Weights of a small transformer language model.
Size: 10 layers, 3 heads of 64.
Architecture: rotary positions, no biases in attention or MLP, embeddings untied during training, normalized queries and keys, local attention windows, shifted keys, gated attention, exclusive self-attention, capped logits.
Training: a variant of Adam for these matrices, 123M tokens.
Each number is 50 + 15 x the weight over its row's rms, rounded and kept within 0 to 99. Layers, rows and columns count from 0. The size before them is the row's rms in percent of the matrix's.

# gate: layer 2 MLP gate, 448x192, rms 0.0733, rows 245-255, columns 96-191
# up: layer 2 MLP up, 448x192, rms 0.0615, rows 245-255, columns 96-191
# down: layer 2 MLP down (transposed), 448x192, rms 0.0638, rows 245-255, columns 96-191
gate245 088:34 69 59 34 54 46 48 41 72 47 49 37 04 28 35 51 33 48 45 59 43 55 46 40 54 56 39 47 26 32 44 38 10 65 41 49 53 44 59 53 29 58 74 29 61 41 42 83 60 62 50 56 67 43 27 52 73 45 48 64 28 29 40 44 48 48 31 41 48 52 51 54 55 12 28 59 72 59 56 56 65 61 39 56 39 31 30 49 42 08 64 43 55 79 62 54
up245 102:37 55 42 63 43 56 39 47 54 67 48 48 32 22 47 67 33 53 67 35 70 64 39 40 48 61 25 16 71 55 67 69 42 64 39 68 49 54 53 51 56 63 68 35 60 48 45 56 58 62 50 34 40 58 45 47 64 44 61 77 27 65 55 40 82 39 59 62 33 71 76 60 49 42 40 59 30 46 68 56 53 44 74 58 48 45 48 70 49 46 68 28 29 62 86 52
down245 101:61 57 07 36 62 37 55 68 27 54 67 36 58 61 34 18 46 48 57 47 42 44 28 73 43 43 71 64 48 29 50 44 79 38 62 52 56 62 46 83 50 41 29 54 45 43 58 40 60 49 56 39 49 17 65 60 26 72 43 25 50 50 61 70 54 52 69 56 69 32 50 63 47 73 52 52 61 46 47 54 52 36 59 37 63 56 72 47 56 54 66 50 44 39 46 42
gate246 098:41 40 74 51 79 68 67 66 41 24 47 38 71 68 51 40 53 43 51 30 33 55 61 47 60 39 43 61 52 40 66 49 75 48 35 24 76 68 36 48 33 60 49 36 28 52 58 61 41 74 54 60 37 45 33 52 47 69 32 39 41 49 66 55 50 56 40 36 38 37 52 77 55 53 28 60 36 14 61 30 65 73 36 52 44 37 33 40 19 56 42 46 63 62 30 25
up246 100:59 44 46 60 31 40 45 26 72 43 66 56 64 58 54 36 52 39 35 26 42 65 38 33 56 42 37 35 64 50 67 41 36 32 52 46 69 55 21 63 69 47 55 43 63 28 47 81 59 54 31 56 48 76 36 31 43 30 52 29 49 65 65 69 76 76 45 12 63 66 69 46 74 72 79 28 73 42 61 75 44 47 76 36 59 31 47 36 51 26 77 44 60 46 63 73
down246 102:56 39 38 51 27 35 61 76 45 59 39 35 75 49 48 57 61 46 71 63 60 55 61 50 22 56 55 54 20 45 42 53 36 62 73 33 36 57 46 83 18 83 48 55 32 73 67 52 25 29 64 51 23 42 33 47 64 66 46 63 59 57 51 45 33 43 46 81 16 41 57 61 48 32 27 50 66 58 22 59 33 68 50 66 41 50 68 48 22 55 50 46 79 51 44 53
gate247 104:49 41 82 57 69 53 88 53 41 20 67 40 63 42 32 69 26 11 34 55 63 72 41 43 49 73 30 27 14 48 74 58 65 50 54 52 57 56 53 22 36 55 66 49 31 69 52 53 52 64 55 29 72 55 59 80 72 61 26 35 59 30 54 55 63 34 47 41 48 56 62 65 42 49 45 29 65 49 49 53 36 27 68 37 67 44 44 55 55 68 50 49 43 54 66 44
up247 097:69 48 37 38 28 44 37 62 47 35 39 35 71 50 56 60 49 60 72 57 62 26 16 54 64 46 29 59 67 43 52 63 66 62 23 72 56 36 53 63 46 39 41 55 46 55 45 54 43 68 32 39 47 39 60 33 62 48 40 37 53 28 50 49 55 62 57 23 34 56 66 56 35 78 39 50 43 41 60 36 53 65 44 31 24 19 58 28 49 58 51 55 59 25 88 31
down247 104:65 50 43 68 70 48 55 56 68 80 47 61 43 45 56 72 48 56 37 35 41 78 62 31 37 46 40 37 14 59 57 38 40 50 30 43 42 62 41 37 52 68 80 19 78 68 44 52 70 35 62 21 35 25 44 40 71 50 80 54 18 57 43 49 42 59 34 47 52 71 52 32 29 36 41 61 60 58 49 50 62 31 39 74 71 57 63 88 53 43 63 69 45 63 44 50
gate248 098:57 41 44 67 38 55 54 28 42 29 55 66 35 41 66 68 25 17 52 60 56 72 49 19 60 76 60 50 82 20 30 40 32 37 39 59 62 50 45 37 43 68 52 45 64 63 62 60 18 37 43 60 25 62 76 50 49 41 49 41 23 32 67 46 57 62 38 38 49 28 53 48 33 36 59 62 58 52 53 55 52 51 52 36 85 46 42 32 44 60 80 32 37 37 28 45
up248 096:58 56 39 65 51 51 58 38 51 48 44 51 65 61 74 75 52 54 40 54 72 37 55 44 23 52 55 39 35 67 38 83 43 61 58 53 42 45 48 53 51 56 18 59 64 79 57 48 67 51 77 50 43 66 50 67 47 67 48 27 36 56 42 55 53 54 36 44 42 48 61 48 40 65 38 52 44 59 65 57 57 43 70 40 56 52 41 59 61 55 43 85 50 39 38 50
down248 093:49 29 63 47 55 51 53 46 50 47 51 63 25 31 38 48 43 45 59 37 74 35 57 23 43 38 44 54 53 60 56 52 44 58 79 40 41 51 37 42 47 28 53 59 51 56 55 61 27 45 31 79 32 33 74 41 68 64 55 57 40 42 66 64 59 29 51 35 66 53 37 38 51 32 60 36 72 48 16 32 34 58 66 70 56 66 69 60 25 44 45 38 39 33 41 61
gate249 096:67 52 55 53 15 66 31 39 59 43 30 87 24 57 49 63 39 54 06 37 57 53 52 40 54 75 41 25 40 45 32 54 45 25 58 55 41 55 64 48 50 24 71 53 35 68 34 78 92 42 52 47 92 57 67 48 56 51 35 57 56 52 75 38 43 60 37 72 29 73 76 62 47 46 44 38 26 45 75 45 44 39 57 54 47 40 65 27 48 48 30 43 30 24 88 47
up249 096:60 55 80 62 61 37 55 69 46 36 41 61 53 50 57 54 54 67 40 58 44 45 55 46 66 67 41 62 36 43 27 44 50 16 43 51 52 34 57 50 52 72 15 68 47 56 45 68 41 61 26 57 63 26 43 46 32 57 51 45 66 48 76 58 43 59 48 28 70 49 40 64 40 46 66 31 22 37 85 58 52 29 32 43 51 48 59 32 73 44 60 59 63 50 48 80
down249 100:68 54 30 58 32 76 41 50 72 71 46 62 30 42 77 56 60 34 33 40 40 75 44 51 37 56 45 15 45 48 38 43 47 49 44 41 41 46 49 41 54 21 34 61 70 31 66 73 68 60 56 40 26 55 71 67 42 46 35 50 56 79 48 46 17 36 40 28 22 75 34 66 48 35 38 49 63 46 19 47 44 56 41 47 07 50 18 56 47 50 39 48 20 27 67 44
gate250 105:59 54 28 54 58 51 41 56 58 47 47 46 41 55 64 59 42 44 64 62 61 51 74 34 35 60 34 51 44 44 43 50 38 64 59 68 46 55 23 63 53 50 45 56 62 59 39 45 51 33 62 33 47 36 53 47 53 39 42 51 34 44 47 42 58 68 63 35 44 31 41 27 46 76 42 43 44 43 26 69 32 56 50 58 62 51 24 44 69 30 61 39 45 61 86 63
up250 110:73 41 48 57 50 34 24 66 46 60 53 60 43 54 57 44 31 49 42 55 72 92 65 67 25 55 41 47 34 44 34 24 62 61 68 71 66 45 53 65 51 76 59 27 85 61 53 48 55 37 69 55 32 51 40 70 38 39 54 53 18 25 51 54 69 42 48 13 59 32 40 42 56 64 35 30 67 66 44 74 52 26 62 19 64 32 42 40 48 48 59 56 39 53 40 52
down250 111:23 58 79 39 40 54 58 48 73 48 68 51 65 51 32 53 33 61 44 43 37 65 33 43 47 49 50 48 69 37 50 61 26 39 50 56 28 19 56 24 64 32 33 33 30 52 51 39 51 19 52 40 47 23 52 37 35 39 22 56 81 62 76 40 22 42 71 48 46 39 37 38 58 29 67 65 54 45 16 59 47 91 40 68 50 48 48 29 67 55 43 44 44 35 69 47
gate251 090:40 57 44 63 46 30 83 51 58 43 57 32 52 60 61 55 75 48 29 49 52 31 29 50 60 48 80 90 34 47 35 29 54 52 49 34 26 47 41 52 25 92 14 62 76 45 46 25 48 63 37 50 70 42 58 55 46 54 53 38 45 18 39 25 37 58 42 47 78 38 45 51 32 47 70 57 47 26 41 47 63 68 26 44 64 29 50 47 59 30 32 53 50 56 38 52
up251 099:32 37 33 40 89 35 65 44 19 51 32 40 43 49 72 37 62 48 48 52 24 58 49 50 24 48 37 59 47 48 37 67 39 35 53 63 36 51 43 50 32 57 47 60 57 54 66 32 66 43 46 37 29 60 78 62 64 66 35 29 66 42 55 39 47 51 70 25 46 25 20 34 39 61 10 56 64 54 59 59 45 46 45 26 41 61 57 62 96 52 67 40 36 67 40 56
down251 095:41 40 72 45 81 18 59 65 33 46 44 36 76 27 50 64 54 48 41 52 40 48 63 28 26 69 61 37 37 55 75 67 68 45 55 53 39 48 72 36 50 51 44 47 18 31 70 41 34 38 57 30 44 51 64 80 33 28 44 44 25 38 51 44 29 51 38 57 49 59 48 45 58 57 39 42 47 56 28 34 62 39 25 38 45 36 71 52 56 70 65 39 47 69 58 57
gate252 104:44 35 54 81 59 53 48 34 49 37 38 48 74 62 43 67 78 18 47 49 76 43 56 73 69 63 24 36 15 32 58 68 48 50 52 58 48 53 53 34 37 46 75 60 69 70 39 44 70 39 58 40 77 47 22 22 49 36 26 38 67 56 54 66 64 62 56 35 60 38 34 49 58 38 44 70 56 31 74 71 15 50 48 38 49 71 19 49 47 60 63 65 52 61 74 52
up252 104:37 40 55 65 70 20 69 28 66 30 49 32 49 60 63 52 78 57 48 48 40 46 44 60 52 44 70 42 34 42 58 47 13 56 66 55 69 23 40 65 47 87 68 57 58 52 84 67 47 57 55 36 66 31 60 33 28 57 20 53 63 66 35 63 42 36 55 26 55 91 57 51 49 73 49 49 41 68 08 40 40 57 65 47 50 71 47 47 66 33 49 51 37 46 53 57
down252 103:45 50 29 62 35 58 29 81 53 46 45 44 46 42 19 82 37 36 54 55 60 66 50 23 64 67 30 49 50 25 61 36 58 36 36 38 40 62 48 76 27 69 51 43 50 44 62 36 43 74 39 62 64 74 55 53 41 54 53 56 54 64 63 61 50 68 40 53 39 41 23 35 51 28 44 66 60 51 50 39 71 68 25 43 55 52 70 72 26 37 72 50 29 65 45 45
gate253 101:32 44 46 51 40 67 62 60 33 58 41 68 50 80 56 62 59 59 68 56 76 57 34 47 60 42 37 41 67 52 43 40 39 59 49 55 49 39 34 64 69 40 59 26 85 41 26 46 51 30 52 38 55 65 56 76 38 49 48 38 55 57 66 71 57 66 29 56 15 33 62 85 71 42 44 24 45 58 65 32 89 50 67 31 63 48 33 57 62 46 48 15 24 54 40 50
up253 097:62 61 54 48 70 63 50 37 68 89 38 32 54 53 37 26 45 60 46 64 66 29 71 48 00 60 58 56 36 69 59 37 61 74 60 37 72 67 58 61 34 14 22 42 48 36 38 28 46 73 67 53 51 45 58 52 13 46 58 34 56 45 65 45 20 56 47 36 44 43 31 37 50 69 55 33 59 55 49 48 44 70 50 40 57 39 32 44 61 65 11 36 57 61 63 53
down253 094:54 40 45 50 64 51 61 29 58 37 43 42 34 46 77 76 38 46 48 57 61 36 52 51 43 56 26 49 76 51 79 59 63 51 64 59 52 28 61 49 52 50 38 73 18 67 26 37 28 53 18 60 43 76 53 42 61 72 47 81 58 63 35 29 56 51 63 39 41 54 55 58 55 34 63 71 54 66 16 42 46 63 52 44 52 31 66 26 47 79 40 63 54 56 69 34
gate254 099:78 43 60 43 43 55 44 42 65 53 56 87 42 65 47 46 30 30 37 35 38 56 67 65 64 48 31 61 57 48 50 46 44 37 70 53 50 30 54 45 53 39 38 46 52 27 36 70 31 45 33 68 41 47 48 39 60 64 49 07 42 52 80 56 51 31 48 55 59 24 57 28 62 55 51 58 67 38 44 30 50 19 51 24 50 32 66 39 49 68 80 50 45 62 53 33
up254 096:45 64 27 35 63 28 33 24 62 65 38 69 77 51 47 56 21 44 60 37 55 26 52 34 46 70 24 60 54 73 30 43 26 37 54 39 43 40 57 37 63 54 22 68 30 46 44 44 64 58 47 94 34 58 30 49 56 37 54 41 39 83 59 50 39 60 60 74 30 59 39 45 58 70 54 29 52 37 48 16 39 21 22 61 29 45 54 47 53 78 11 44 47 41 66 47
down254 095:58 59 48 41 53 73 52 90 53 42 56 66 33 43 37 65 39 46 34 50 30 46 50 69 53 64 75 51 52 21 56 44 54 83 54 48 58 44 42 48 39 15 60 47 59 78 58 72 33 56 53 61 32 47 38 82 54 67 49 52 39 35 51 41 60 47 60 38 41 66 39 55 46 44 45 56 65 75 53 43 62 48 64 41 48 52 47 49 50 36 52 45 76 71 39 84
gate255 089:51 47 89 86 35 37 48 37 69 67 46 30 62 61 57 57 57 46 38 65 64 39 58 60 32 75 68 25 52 42 62 54 27 39 49 57 42 36 42 49 56 40 57 29 65 50 32 40 55 72 55 40 38 74 74 53 52 65 59 61 33 34 49 46 36 30 51 33 58 42 27 23 67 31 65 27 28 43 64 51 39 43 54 38 42 57 71 83 33 35 51 62 56 64 24 52
up255 094:70 46 49 27 25 59 47 29 71 62 83 53 39 27 42 36 32 41 43 48 72 68 67 69 46 65 56 37 68 51 60 54 82 52 64 41 23 33 51 55 42 40 41 82 34 52 43 51 72 71 60 67 44 73 43 64 67 43 43 45 36 51 65 35 62 64 34 50 55 66 42 55 51 28 45 63 66 72 52 45 34 50 81 47 24 56 64 60 24 68 34 16 32 41 67 36
down255 098:64 52 72 65 64 45 46 74 56 42 54 41 30 45 55 60 38 41 45 71 29 58 36 47 79 43 45 31 57 54 59 32 58 55 62 63 86 38 66 60 44 59 68 67 75 64 59 47 72 45 67 45 57 42 48 53 39 71 50 61 53 52 49 35 20 70 47 46 39 70 61 46 18 76 68 43 40 45 43 35 83 35 28 56 68 29 45 38 49 66 62 35 38 50 62 57